config.toml
norm_place = "pre"
init_std_up = 0.0211
decay_fraction = 0.946
Each number is 200 + 30 x the weight over its row's rms, rounded and kept within 0 to 999. Layers, rows and columns count from 0. The size before them is the row's rms in percent of the matrix's.

# layer 2 MLP down (transposed), 2560x640, rms 0.0459, rows 1408-1462, columns 256-319
099,212,168,261,146,207,227,153,211,226,253,207,153,200,170,156,166,211,213,165,275,209,179,230,202,270,189,224,180,200,234,156,205,167,215,195,212,177,225,169,296,223,225,164,264,223,181,212,216,200,197,207,204,194,188,133,180,200,204,179,144,225,212,215,226
101,268,157,195,207,171,188,191,220,179,196,155,174,190,229,191,205,230,209,178,179,220,141,230,185,192,183,182,214,156,202,146,166,153,260,189,180,218,215,191,238,175,190,195,205,197,209,232,166,226,191,185,165,178,200,200,182,180,195,182,159,226,166,217,130
097,217,219,167,212,171,250,173,164,243,199,228,216,177,212,156,189,225,205,198,208,266,188,212,208,214,225,166,257,204,223,175,236,185,185,151,232,192,212,201,212,173,193,177,260,179,192,248,163,173,209,203,196,229,204,229,231,213,222,174,224,181,210,219,178
091,235,214,167,183,200,126,144,218,188,257,222,182,151,222,165,217,181,211,204,228,169,202,238,204,213,181,161,227,114,194,185,209,203,218,254,240,247,220,171,186,154,242,211,178,190,190,188,208,191,225,233,173,193,217,163,184,187,236,228,244,207,181,150,189
103,207,211,211,274,193,180,174,197,215,121,173,202,204,212,223,159,200,184,161,236,167,172,196,144,252,182,221,182,236,215,165,223,193,226,212,205,155,219,188,171,169,257,226,191,170,216,157,242,217,168,244,168,223,146,258,201,210,176,200,200,178,181,176,183
099,200,168,179,235,125,214,141,165,162,213,133,185,185,220,206,171,157,192,182,158,185,190,195,192,201,236,174,247,188,215,237,239,228,145,165,258,183,204,229,201,211,208,248,197,155,168,242,186,172,186,222,207,225,205,212,187,179,161,166,195,177,216,197,119
104,248,284,229,136,224,181,224,202,166,177,198,188,214,172,209,231,149,200,233,179,184,217,212,185,165,190,187,201,184,201,272,212,217,192,189,251,183,190,161,178,261,189,130,217,186,234,168,180,170,230,209,218,201,231,231,191,218,193,149,206,214,165,223,200
104,197,213,187,209,198,155,205,186,196,216,211,109,220,154,219,181,220,170,223,191,202,180,206,167,240,183,165,210,221,155,207,178,163,173,210,273,197,202,207,205,238,134,206,116,177,241,177,205,216,235,211,149,164,236,216,192,177,219,256,194,273,238,223,221
097,213,188,242,185,199,182,199,219,183,216,211,261,218,216,230,178,155,196,177,175,182,222,169,219,136,205,261,209,172,190,278,247,222,240,240,212,203,226,190,192,185,184,206,217,189,186,217,195,201,192,212,241,197,210,163,203,176,220,208,179,199,151,159,226
102,158,216,204,181,186,202,200,225,171,186,183,240,178,257,197,261,203,175,186,211,166,190,237,183,231,265,222,154,167,211,131,190,169,205,254,133,168,215,157,245,140,282,164,180,170,173,181,256,201,162,193,234,223,193,218,253,211,199,165,215,211,187,227,187
105,176,201,200,238,227,196,184,190,246,223,214,225,172,206,186,216,194,190,188,195,197,178,249,171,273,175,195,242,245,180,220,225,233,252,171,253,165,220,243,163,188,168,213,212,195,191,166,128,210,203,222,166,182,131,218,170,247,190,240,271,192,171,237,204
101,229,230,221,249,228,249,230,216,202,200,172,161,218,192,186,198,257,151,161,265,246,205,214,197,169,184,182,187,197,214,184,159,176,253,213,230,194,261,165,186,207,187,170,213,234,152,179,206,183,209,174,206,236,225,215,163,171,187,208,162,193,142,179,199
101,222,166,233,222,214,187,227,193,248,128,201,222,165,196,252,220,159,213,212,182,169,183,208,245,155,204,244,202,224,226,216,221,203,198,228,210,138,237,199,209,191,238,203,203,199,225,212,119,218,213,215,252,240,217,208,165,242,264,220,202,138,190,239,204
102,196,186,140,237,171,209,175,161,230,175,207,219,214,204,174,204,225,190,180,219,192,213,181,184,258,213,183,194,184,202,196,197,192,230,222,146,237,220,166,243,174,218,210,267,202,182,165,197,244,196,215,184,230,237,164,193,155,186,178,139,245,192,216,153
105,157,208,237,233,228,212,236,197,188,158,220,231,198,231,174,236,130,170,170,186,184,162,219,154,193,202,235,194,207,246,153,260,190,230,185,175,266,220,204,216,254,205,184,233,250,194,172,187,208,178,234,265,233,213,224,176,172,245,191,197,168,185,225,249
102,155,145,222,132,165,158,184,181,222,223,205,241,196,166,209,243,201,204,159,217,200,247,238,203,159,204,185,187,150,206,244,176,283,165,221,174,178,174,167,209,194,201,269,178,205,248,210,168,185,240,180,151,177,153,183,208,160,262,184,227,203,233,191,157
101,170,150,195,188,158,165,227,207,218,189,158,166,163,232,177,194,201,206,211,215,203,203,212,186,173,145,223,209,248,163,190,200,225,194,179,203,233,218,274,254,263,222,215,193,189,223,195,181,249,175,190,197,206,158,174,171,170,198,234,176,171,191,217,200
099,222,232,170,241,144,200,238,173,185,203,212,190,232,200,224,240,154,208,231,204,204,200,204,207,203,214,178,179,232,232,182,192,222,201,260,210,217,172,163,193,203,217,185,218,219,202,218,193,192,200,210,224,176,193,178,133,205,227,205,215,182,255,164,169
105,277,240,189,191,190,161,182,177,195,199,182,184,229,207,195,219,189,213,200,205,190,193,212,201,243,198,209,189,243,210,232,247,210,213,159,189,146,194,186,195,148,180,179,231,219,201,212,263,230,249,233,228,207,135,188,233,206,210,199,185,150,204,215,173
104,172,178,185,260,226,165,218,213,173,227,108,185,185,184,181,240,217,211,164,216,216,204,193,170,211,242,239,221,173,263,189,225,226,196,274,216,206,188,168,256,252,161,199,147,203,196,217,251,263,154,210,199,180,221,213,219,210,199,181,204,193,242,231,233
103,236,210,245,178,205,140,257,243,147,209,198,193,228,191,182,189,185,220,204,208,144,222,201,214,233,196,207,189,232,206,176,160,219,266,168,213,203,122,188,227,236,240,221,238,231,227,215,240,228,192,193,225,214,183,189,193,198,171,204,250,207,167,177,143
105,230,202,185,190,211,210,241,187,188,290,193,211,202,152,218,232,188,186,272,283,227,197,171,210,171,210,248,213,229,220,167,179,268,208,262,177,186,200,198,206,192,206,214,186,220,225,162,230,200,192,239,168,213,236,229,217,176,202,159,189,198,182,230,192
104,243,180,216,157,264,144,231,137,188,215,211,189,231,222,246,180,174,189,200,239,204,157,261,181,222,233,141,156,178,228,206,208,215,161,177,115,184,176,174,191,187,188,216,162,185,162,180,264,194,196,173,236,176,199,247,230,202,227,226,217,218,192,188,212
105,174,209,204,211,185,183,171,185,229,119,230,167,195,211,210,217,228,230,195,195,236,192,212,177,160,174,221,172,205,216,179,188,246,183,208,204,215,158,154,200,257,186,165,202,213,134,187,224,259,204,205,191,218,197,197,179,226,185,164,191,181,258,144,200
095,183,254,230,202,229,156,203,138,188,211,232,153,163,257,164,223,212,178,229,236,175,154,197,203,176,216,200,218,142,197,141,198,193,211,212,223,247,208,225,155,156,179,277,240,149,201,199,203,250,205,182,241,171,165,207,204,167,208,247,143,243,237,191,227
098,203,193,199,206,195,224,260,215,196,172,234,215,136,222,234,206,179,145,193,161,221,175,224,251,242,219,200,186,206,193,214,117,180,186,192,195,221,228,192,168,213,225,187,205,202,225,203,211,211,182,234,244,256,206,149,241,173,181,158,208,217,202,246,218
099,200,189,190,166,218,163,283,222,243,213,171,257,185,254,165,208,153,232,148,142,232,236,243,158,241,201,184,191,244,246,119,195,178,161,168,194,179,212,231,205,218,174,174,188,240,178,193,202,221,285,245,184,224,179,172,225,238,289,183,184,244,199,194,225
094,224,226,219,116,177,195,153,216,236,166,198,133,240,189,224,160,207,276,185,242,201,227,175,183,201,97,157,157,168,250,180,176,223,194,175,164,206,230,206,192,202,227,192,181,147,194,188,121,194,191,210,159,183,249,199,191,193,213,202,218,227,199,187,223
101,240,181,152,202,202,190,164,190,226,176,180,213,170,196,196,234,160,150,163,221,193,173,170,284,171,180,184,241,231,195,113,212,229,194,169,189,213,179,225,165,208,204,200,125,221,206,229,217,187,188,133,196,188,215,180,207,213,207,196,207,226,175,204,200
095,236,221,224,155,205,159,162,178,167,185,202,243,257,212,204,210,175,241,161,207,187,203,207,160,164,203,152,211,143,172,153,190,209,203,168,207,187,203,233,201,214,214,218,244,198,244,184,160,198,247,224,220,183,191,210,219,226,215,129,210,196,241,209,209
101,206,238,206,215,129,220,195,189,238,233,198,245,211,172,182,223,244,187,188,192,177,208,239,177,225,151,195,188,204,177,196,223,194,202,211,260,188,168,268,200,175,234,239,210,196,234,172,167,166,185,162,179,225,207,232,159,199,190,207,187,156,190,228,157
093,245,210,197,201,273,178,232,184,195,151,183,217,238,241,215,231,208,253,210,209,202,169,204,142,226,175,180,186,229,171,177,201,181,168,225,145,178,182,176,183,195,193,180,203,209,192,237,205,216,188,248,225,150,194,232,171,189,195,137,209,176,154,167,223
098,195,163,176,184,265,191,195,176,208,242,199,235,208,188,179,211,188,263,171,180,230,178,197,169,246,195,195,196,196,178,188,235,201,206,234,217,180,201,187,159,192,237,211,195,195,216,172,136,180,167,209,144,174,153,245,157,209,192,180,196,221,189,178,153
083,143,156,165,194,125,164,247,192,209,218,198,208,163,238,222,196,179,182,161,181,266,207,207,222,181,217,209,218,180,160,242,220,207,180,214,186,170,212,170,245,218,213,243,217,257,195,221,249,202,231,138,212,189,221,237,170,233,199,251,220,177,215,226,248
097,237,224,148,196,208,150,175,171,199,157,190,173,208,176,232,273,204,223,262,238,192,193,184,213,241,189,202,200,280,192,141,212,228,146,150,193,185,209,226,139,206,119,213,231,201,226,194,182,168,177,201,192,176,147,191,235,185,177,150,184,203,172,237,225
096,228,203,184,244,179,189,255,186,142,190,219,263,188,142,238,127,231,200,204,203,226,193,175,171,206,167,190,233,191,253,241,196,157,170,225,245,241,193,168,226,193,167,229,173,192,169,209,224,200,194,144,213,177,252,231,208,210,223,183,229,172,190,238,276
105,198,198,197,188,182,224,278,222,208,159,218,174,169,159,233,170,217,216,187,211,197,186,238,157,211,149,229,191,172,173,225,204,231,226,195,193,229,162,206,212,194,178,203,176,142,163,196,206,238,202,177,209,201,183,196,160,209,216,146,209,161,202,177,177
101,255,191,180,175,233,241,185,222,231,213,210,280,183,197,225,209,223,150,225,222,262,222,181,196,216,228,170,170,218,210,152,232,209,257,204,202,192,190,192,189,157,248,222,236,229,163,197,199,161,219,218,187,192,204,115,228,199,234,191,185,146,224,194,189
098,209,224,249,193,175,147,221,197,224,176,133,223,179,215,207,194,206,235,194,148,238,163,198,224,197,172,172,224,173,246,165,163,214,166,207,219,168,191,146,246,200,232,136,228,195,182,194,201,163,222,211,215,231,201,188,226,198,209,134,157,201,220,154,205
104,172,226,153,175,237,221,163,204,204,232,194,178,219,210,178,174,162,183,211,247,184,197,222,179,210,246,220,189,233,190,224,225,213,273,184,200,193,182,169,205,208,221,202,202,153,205,205,235,169,220,198,220,220,231,203,225,167,192,193,165,266,230,225,199
100,195,229,219,206,173,218,149,192,258,179,195,191,209,191,174,258,200,181,180,211,228,176,203,183,179,244,195,231,182,212,172,212,206,202,187,147,236,182,211,201,218,210,200,177,237,195,201,244,187,206,102,184,230,227,201,192,188,210,272,209,211,147,184,209
101,205,167,194,211,250,242,167,179,136,216,219,211,188,248,238,211,158,246,151,222,167,223,260,235,173,254,181,191,145,181,198,194,204,195,192,215,175,231,217,151,245,191,215,197,218,156,223,204,222,203,169,177,156,152,163,207,284,212,236,193,253,194,187,242
100,203,209,245,246,162,185,181,169,206,191,212,204,199,162,239,175,213,146,209,247,234,192,160,179,170,208,197,169,201,220,187,200,196,198,177,253,176,216,177,188,187,191,214,255,158,265,168,229,161,223,149,170,212,266,172,187,184,160,193,220,217,209,260,172
100,184,179,252,230,188,217,169,205,205,223,199,115,241,190,152,206,190,248,235,174,245,149,205,201,176,226,178,178,188,194,196,132,209,193,212,208,181,234,178,225,235,194,224,214,219,216,166,189,162,176,182,222,243,166,216,223,213,193,210,181,226,161,163,207
099,220,206,265,200,196,206,218,179,273,211,229,148,205,151,193,176,188,211,232,164,167,221,274,188,162,247,240,186,227,195,260,224,190,204,219,174,204,201,178,236,241,130,181,191,211,210,167,175,229,213,182,228,233,202,165,213,159,183,228,196,211,145,202,219
105,191,205,195,171,196,218,208,232,201,250,187,211,210,198,216,241,265,197,156,203,245,167,208,169,218,212,230,236,138,148,180,154,220,192,206,183,215,198,185,199,190,152,157,156,131,167,194,191,231,179,157,230,244,226,217,217,161,179,219,217,206,207,156,201
099,162,174,159,221,134,224,191,257,205,188,233,262,191,234,234,193,183,208,165,186,151,181,186,216,263,197,236,175,197,188,147,210,221,185,203,202,234,233,213,175,194,173,267,212,200,180,202,223,211,192,172,156,249,241,239,173,175,198,182,210,219,196,142,188
102,194,215,255,198,199,151,204,228,169,168,190,126,247,98,219,153,168,190,213,209,201,189,192,147,226,222,211,176,225,231,173,193,216,121,189,213,177,261,142,182,232,188,185,236,212,254,180,204,217,186,191,179,156,218,266,202,244,213,221,204,216,228,202,213
100,148,167,231,238,213,216,210,193,181,224,212,170,193,196,198,182,219,296,183,188,265,237,202,213,165,171,210,198,214,233,227,190,241,203,221,166,241,253,149,240,184,212,152,196,230,207,199,213,228,216,222,228,214,155,148,185,220,172,220,205,272,251,168,199
104,143,191,165,235,256,174,179,135,171,236,240,259,163,220,164,208,167,183,210,209,152,219,215,195,180,211,202,146,183,175,253,176,168,188,250,187,184,193,201,156,201,162,245,226,179,181,201,185,201,163,169,173,207,248,198,264,209,211,202,197,179,200,109,175
105,187,170,260,136,210,247,249,215,195,246,187,168,142,243,230,262,182,192,172,189,211,230,193,235,169,148,182,234,261,204,176,237,173,187,217,210,153,187,173,185,224,201,204,224,183,199,163,203,246,183,153,230,229,255,181,209,221,194,188,228,192,225,207,163
100,212,208,211,186,215,232,223,150,156,151,121,234,195,164,204,226,178,222,238,196,208,216,225,192,232,172,238,226,198,229,217,220,141,200,183,201,191,241,138,199,227,271,178,174,185,174,256,204,210,207,172,230,161,148,204,126,187,228,181,176,236,204,214,222
094,199,183,240,174,205,221,197,204,155,103,209,161,202,222,157,201,179,258,155,142,134,201,173,234,182,230,127,251,181,181,204,149,240,185,180,157,199,219,230,182,209,243,230,148,184,261,216,222,166,243,217,162,159,219,187,230,205,174,192,150,214,215,236,170
108,170,202,187,223,161,201,189,131,155,191,166,215,141,197,227,234,211,166,197,225,183,165,184,201,195,198,175,195,262,150,189,188,131,193,180,189,158,192,214,230,190,205,235,177,179,185,200,201,193,182,221,213,158,232,218,172,178,208,233,208,165,190,179,215
099,221,191,222,204,177,202,205,173,224,201,163,208,182,199,173,212,152,237,222,220,155,233,168,240,211,181,215,201,148,201,198,184,197,189,148,200,190,216,187,181,105,185,231,189,177,149,196,157,189,168,188,194,152,209,193,245,284,160,217,183,162,163,240,211
# layer 2 MLP up, 2560x640, rms 0.0498, rows 1409-1462, columns 256-319
106,218,196,166,218,191,249,189,170,177,250,218,207,221,186,166,207,206,201,197,229,210,245,219,182,205,235,207,205,200,201,190,179,216,172,167,204,162,206,178,201,193,184,240,245,176,134,239,208,157,213,238,211,209,207,172,180,224,222,278,176,190,182,227,198
103,229,165,188,188,178,169,179,238,141,159,233,219,158,173,171,210,224,177,233,217,169,219,190,212,127,174,242,203,197,197,202,229,209,218,180,151,236,278,160,199,188,161,136,180,240,218,164,216,198,162,173,229,267,227,194,239,266,204,195,198,160,159,221,248
099,215,212,211,247,189,195,235,254,227,147,206,211,253,196,198,206,214,164,246,198,244,254,202,219,182,180,226,218,251,202,220,200,244,194,239,212,152,214,236,202,210,218,174,169,237,230,233,209,175,129,229,178,216,217,230,282,198,185,159,167,211,178,218,243
105,287,187,145,204,209,201,205,279,197,151,231,188,224,188,159,175,184,157,228,191,238,189,203,156,211,180,238,242,205,235,199,213,195,218,189,195,176,195,165,189,238,171,153,233,181,225,209,188,202,116,223,221,215,217,190,261,185,220,191,195,170,136,165,182
093,187,225,249,199,289,192,153,258,202,181,188,232,223,179,168,179,215,189,249,199,149,180,194,223,223,214,245,189,200,171,182,206,204,241,169,152,192,227,219,238,274,177,181,193,234,207,260,202,163,229,205,260,236,205,225,174,198,170,204,182,195,172,216,248
123,233,200,159,210,194,203,161,247,187,244,158,171,201,189,191,234,204,171,229,203,188,222,154,177,174,177,198,203,191,197,253,180,170,219,248,171,157,224,188,193,231,191,198,167,182,159,173,211,202,195,145,163,166,200,180,275,226,162,231,194,174,189,138,233
109,178,222,165,197,181,205,194,187,152,163,164,177,187,212,173,179,234,204,145,178,191,197,218,234,184,216,230,251,196,160,215,256,201,202,223,173,233,164,239,192,199,254,244,197,180,170,171,253,176,215,140,129,189,187,271,248,167,209,222,125,149,192,194,181
102,226,177,253,179,172,169,215,231,211,199,184,157,166,245,219,144,228,183,189,213,207,236,215,194,208,214,159,189,258,171,147,179,175,213,190,176,171,203,194,200,239,227,213,184,233,180,217,204,215,232,181,204,197,227,265,193,205,188,215,271,225,218,176,235
104,242,174,207,219,218,222,156,139,162,227,126,248,126,211,248,194,172,224,191,194,215,230,197,199,157,215,166,162,211,156,151,161,179,179,204,190,203,194,134,189,217,182,193,241,215,244,201,213,231,208,206,148,222,211,186,202,187,216,169,192,195,241,218,158
110,227,195,190,206,206,252,184,229,175,166,180,133,274,205,220,221,212,201,196,177,180,205,198,200,157,207,176,175,155,168,198,245,169,233,185,184,172,176,248,186,165,253,229,164,155,190,195,183,207,196,191,192,169,207,242,240,229,185,194,178,229,210,161,158
106,220,259,207,219,245,189,149,161,192,177,215,163,220,263,180,224,193,234,191,274,243,217,158,187,233,162,184,175,223,192,262,255,175,245,221,214,251,216,140,151,214,193,162,216,261,207,124,167,144,189,185,203,199,142,183,174,185,202,183,266,200,168,175,191
095,151,249,201,200,194,275,241,208,185,143,158,167,179,191,189,229,162,193,209,187,205,207,237,205,249,262,207,211,177,228,201,172,189,231,215,239,203,239,199,215,212,193,175,158,166,223,177,250,184,181,223,244,220,225,213,116,228,161,167,193,178,225,202,184
105,192,185,228,192,218,203,245,205,249,232,217,193,220,215,240,185,200,230,242,186,170,240,191,254,222,177,250,198,221,251,221,181,185,182,180,141,189,177,226,224,166,183,236,229,255,175,236,194,208,179,211,204,180,175,201,215,227,192,186,220,184,150,171,195
117,259,208,243,171,222,206,223,181,161,197,191,215,214,205,214,210,251,185,194,130,205,231,223,190,187,223,167,183,204,167,193,186,226,194,199,238,210,201,228,226,162,232,210,178,242,172,164,227,205,203,142,148,217,202,180,197,203,240,175,207,165,202,172,239
101,181,225,208,183,166,221,186,215,173,211,168,208,183,187,220,212,236,132,175,222,171,224,211,195,237,221,175,214,179,152,213,166,189,197,216,236,155,171,184,177,200,268,173,200,225,201,231,155,214,217,150,274,198,205,196,210,226,210,191,200,193,164,188,184
105,217,167,207,205,144,174,151,188,166,197,184,91,179,141,226,201,161,219,202,204,239,173,188,204,153,190,147,221,231,190,236,211,191,197,210,203,228,145,199,136,207,221,175,213,136,237,234,236,142,241,173,222,168,139,179,227,169,181,168,217,189,193,179,205
098,176,225,261,144,237,173,139,165,188,173,219,172,233,195,187,201,220,218,206,218,196,247,217,215,225,172,117,219,221,236,195,252,185,194,187,193,204,180,222,192,206,192,217,170,268,137,200,174,188,194,206,204,185,212,156,194,187,177,260,219,171,179,155,182
115,175,177,196,193,180,206,168,206,197,242,195,186,239,174,206,161,177,223,223,222,195,225,221,209,197,166,176,217,213,194,166,255,216,226,199,183,189,210,158,237,192,209,227,190,219,188,184,223,156,257,119,148,155,252,153,177,241,182,216,238,217,266,238,241
100,207,266,218,205,226,173,204,157,176,224,189,183,211,190,168,198,174,184,228,109,225,185,219,201,196,220,149,213,197,191,185,188,255,147,206,204,191,205,176,202,186,144,192,180,187,192,192,240,236,184,161,165,193,195,217,234,241,196,195,205,213,167,149,170
087,207,224,126,216,198,209,233,236,187,258,194,212,218,220,144,222,238,235,223,227,221,206,234,234,197,228,171,202,156,154,238,158,197,206,154,165,255,239,213,219,172,211,169,229,170,227,220,234,216,232,201,175,117,194,156,228,198,170,212,187,232,212,241,197
098,210,219,171,148,242,177,270,211,206,219,213,146,227,212,159,209,207,162,214,189,177,186,166,151,170,221,243,185,271,246,193,181,196,181,214,197,183,191,210,223,187,192,282,219,186,158,257,144,226,199,192,217,247,180,184,180,189,218,188,215,232,212,223,215
103,224,172,163,237,210,207,235,203,257,226,221,228,247,198,213,168,198,226,160,186,208,193,132,181,220,190,211,165,133,194,185,189,155,191,211,136,208,161,174,221,194,176,198,166,165,185,224,209,210,163,182,218,189,213,174,155,202,196,186,230,198,173,220,185
110,230,218,165,202,235,253,182,237,202,187,183,210,222,213,203,198,217,230,191,160,212,200,234,205,160,274,191,171,199,241,179,179,169,207,237,191,215,295,245,218,116,176,174,151,165,226,191,227,241,213,193,205,203,146,142,237,206,199,247,211,189,158,189,186
082,182,214,168,142,254,196,203,248,228,171,166,155,212,271,192,174,231,180,209,144,249,174,158,225,144,180,166,229,181,155,182,175,255,215,233,180,257,180,269,187,244,204,225,219,245,167,195,187,207,219,192,205,171,199,168,193,187,204,253,212,250,199,177,185
101,234,221,183,201,182,196,155,196,255,201,177,172,204,209,199,128,236,195,162,194,197,201,220,219,180,208,190,152,182,230,196,232,233,262,218,168,225,221,229,181,199,153,193,163,166,187,169,184,236,224,199,141,236,179,226,207,271,171,224,209,216,216,260,180
087,191,194,218,191,190,179,207,208,194,183,225,162,190,162,216,234,146,210,229,202,172,217,219,166,215,252,189,224,200,201,169,240,222,174,193,175,208,202,235,225,193,234,168,216,154,217,170,226,201,187,225,186,239,188,221,196,163,212,181,237,210,196,145,179
101,208,207,193,200,212,197,150,119,270,238,198,190,195,184,185,203,225,167,250,193,182,256,205,239,158,174,184,193,196,173,222,170,204,215,203,152,156,237,189,223,236,187,228,163,194,190,236,262,265,220,177,219,230,229,199,201,239,206,224,222,157,216,188,193
090,198,185,226,244,237,248,257,181,164,230,179,266,186,191,203,218,252,182,204,215,204,214,187,221,202,222,207,235,151,239,198,225,210,212,190,193,223,248,189,213,165,220,213,172,168,257,181,190,159,217,221,190,253,206,223,187,228,149,173,162,206,285,222,206
094,163,225,171,223,188,230,231,195,110,278,227,204,224,216,237,235,168,161,151,185,156,207,167,191,216,192,197,178,176,151,187,196,231,245,173,199,216,187,213,216,200,191,173,174,225,196,174,217,178,221,207,253,201,192,169,201,197,196,188,213,208,192,237,189
090,214,195,213,192,182,202,188,175,230,240,206,238,251,243,201,188,189,200,181,183,151,198,177,220,166,210,161,191,195,230,188,237,193,239,258,178,229,177,166,186,196,249,219,251,214,203,220,214,234,191,190,224,215,205,216,230,187,195,203,148,160,190,198,222
104,133,192,184,185,179,199,214,244,222,212,177,206,185,207,226,185,204,148,263,261,122,251,175,204,211,201,198,210,140,232,236,214,200,219,177,227,186,234,193,241,221,197,241,207,182,195,183,221,142,208,173,210,213,248,190,144,199,246,216,143,226,205,262,180
107,181,155,188,208,242,204,216,189,208,191,193,214,146,189,186,254,245,202,183,212,187,184,229,178,167,184,193,216,196,181,129,277,189,204,214,202,193,209,208,200,156,133,198,210,199,202,181,194,130,188,214,155,242,224,253,203,186,176,233,210,208,197,170,204
110,250,239,183,183,252,206,157,205,243,158,200,231,238,192,156,203,212,192,247,168,154,209,200,229,191,163,207,198,196,216,205,202,166,239,194,256,217,170,164,217,181,168,186,224,206,219,219,222,220,211,222,186,239,154,214,234,174,224,160,199,199,157,206,199
099,184,223,204,178,217,166,183,235,199,256,117,197,218,223,231,178,222,181,214,179,183,186,188,180,210,205,111,173,124,207,169,181,198,208,183,200,231,149,178,225,239,209,168,222,151,190,177,248,185,189,221,251,203,194,221,225,209,233,196,231,239,186,259,189
086,189,184,166,176,195,194,215,266,204,210,225,128,201,206,178,239,216,164,189,217,171,230,228,184,193,219,176,156,212,171,207,208,233,209,232,223,203,228,156,169,111,189,167,212,180,247,205,179,229,182,224,177,199,213,168,160,191,209,211,161,165,174,215,171
102,227,185,194,223,212,189,241,221,178,213,188,210,228,257,278,203,156,222,195,242,206,230,194,234,208,244,224,172,169,227,183,182,197,149,136,245,164,208,172,213,205,248,210,178,202,177,209,233,216,157,245,176,194,254,232,228,204,204,195,218,250,269,208,174
096,184,226,252,208,193,163,178,225,169,141,192,195,178,189,215,217,175,175,212,176,164,213,186,198,166,238,239,221,236,189,241,227,184,233,264,163,215,203,220,213,210,214,213,156,182,165,92,154,231,219,171,180,225,174,160,178,159,195,209,206,224,196,197,206
103,219,222,229,195,228,202,188,218,203,227,226,213,247,171,240,195,177,166,264,143,169,223,231,185,181,233,207,148,188,119,185,204,216,234,231,227,156,226,243,208,201,179,217,239,212,193,190,222,173,179,187,183,133,168,192,192,184,208,213,111,174,166,204,235
099,173,248,216,170,190,97,203,215,226,226,247,276,215,150,203,244,190,206,211,169,181,211,212,220,155,204,228,211,224,198,212,238,241,310,223,193,155,219,174,192,237,174,220,208,175,179,199,130,167,251,215,213,194,196,181,156,189,234,230,127,216,171,197,201
104,177,188,167,214,176,194,200,170,203,214,241,212,203,204,214,220,182,196,245,219,134,210,188,218,253,178,210,235,201,175,217,210,185,207,163,227,152,188,205,209,211,139,182,201,177,197,162,152,164,164,224,214,203,201,214,219,211,178,154,160,184,247,172,199
102,198,161,184,207,233,147,214,165,267,241,201,230,193,240,180,219,198,176,254,224,196,172,189,243,217,211,230,186,229,165,192,164,174,173,227,228,159,166,152,216,213,203,175,246,217,185,203,194,180,184,218,200,234,220,182,192,216,176,177,192,175,200,213,202
090,172,200,181,227,177,184,160,172,236,214,132,213,286,159,205,193,196,225,216,137,248,186,191,185,160,215,173,156,222,226,224,215,151,259,131,174,238,227,254,246,174,204,139,191,191,189,209,236,176,197,212,209,205,234,233,204,136,211,207,186,232,165,172,239
098,207,231,169,176,182,211,170,161,226,185,172,239,204,223,231,177,192,157,153,204,205,184,167,159,177,184,191,210,238,144,198,204,268,108,227,186,223,167,187,186,135,195,180,201,241,165,226,227,190,224,212,143,149,210,206,158,172,206,212,235,188,170,235,197
103,178,158,190,221,193,123,193,192,193,182,171,239,207,231,178,140,221,211,193,239,189,228,144,235,161,202,232,183,160,166,185,201,237,168,176,168,207,201,173,255,254,193,242,215,228,209,230,199,198,226,186,215,171,206,203,163,180,189,208,211,203,272,192,198
108,212,225,201,233,158,190,184,217,181,170,182,205,170,193,133,254,241,181,229,170,216,275,176,166,230,221,143,211,180,160,187,180,193,225,273,238,183,146,217,222,183,197,159,214,208,239,201,188,265,179,213,233,194,153,199,232,214,175,220,193,147,278,203,235
100,196,165,218,187,226,189,182,155,215,220,203,170,252,225,228,224,196,184,201,250,210,202,177,237,177,199,232,229,207,206,187,153,255,196,216,171,235,183,214,244,167,224,222,256,203,192,215,193,198,176,240,230,221,235,205,137,186,182,255,148,223,197,225,209
108,137,178,229,190,215,215,174,205,197,221,230,213,179,278,235,180,213,187,221,199,205,226,159,189,206,144,183,212,187,225,146,196,159,213,223,230,246,149,169,276,235,162,207,233,199,227,180,200,159,205,214,187,189,193,203,232,189,179,153,228,164,208,170,189
103,184,186,165,207,251,184,268,287,219,219,193,215,161,205,163,213,161,206,248,188,166,211,144,159,209,199,196,191,173,217,185,214,210,194,212,227,184,184,204,180,201,180,192,256,203,238,171,182,151,221,187,185,186,269,161,167,223,197,188,153,177,208,227,156
106,181,152,255,191,227,201,177,212,229,145,189,192,191,166,192,158,167,199,157,231,251,200,190,190,178,233,218,222,199,232,155,190,222,214,194,199,204,192,183,219,158,190,211,225,115,203,240,229,152,216,174,172,205,155,236,188,214,150,133,168,255,294,180,235
101,258,139,236,196,246,220,161,209,172,194,195,177,197,209,164,232,175,178,191,237,226,180,185,231,186,199,248,160,182,212,186,214,223,167,197,218,166,203,185,219,205,195,199,219,240,227,182,143,236,154,184,198,191,236,187,181,205,174,188,181,207,145,203,162
114,210,151,164,205,168,215,172,194,164,123,251,196,199,186,228,220,140,209,162,189,194,258,198,184,173,151,235,219,192,152,222,230,233,203,199,181,193,238,240,156,178,156,203,182,217,215,225,266,193,208,188,194,200,202,191,222,139,199,227,153,150,192,149,165
102,211,198,170,198,142,151,225,229,276,232,168,218,165,248,200,184,190,200,233,241,231,180,203,186,192,209,181,248,216,203,185,206,202,224,187,207,169,170,205,217,246,161,238,247,194,186,226,187,177,219,181,232,180,230,226,172,251,217,145,230,230,197,167,223
110,233,210,172,163,204,225,172,174,160,203,206,206,198,188,197,185,225,232,224,181,217,243,193,169,168,180,204,151,235,193,207,218,202,174,227,216,253,195,212,231,215,204,260,211,175,272,230,237,153,212,186,209,215,232,205,164,157,195,204,216,187,206,190,228
101,145,204,220,177,169,224,239,247,293,202,199,193,190,167,218,195,197,225,210,175,240,234,195,173,193,225,151,216,186,242,200,197,188,186,180,209,222,191,156,218,216,206,214,217,187,214,184,225,235,177,193,254,196,153,162,176,229,212,183,161,186,243,207,169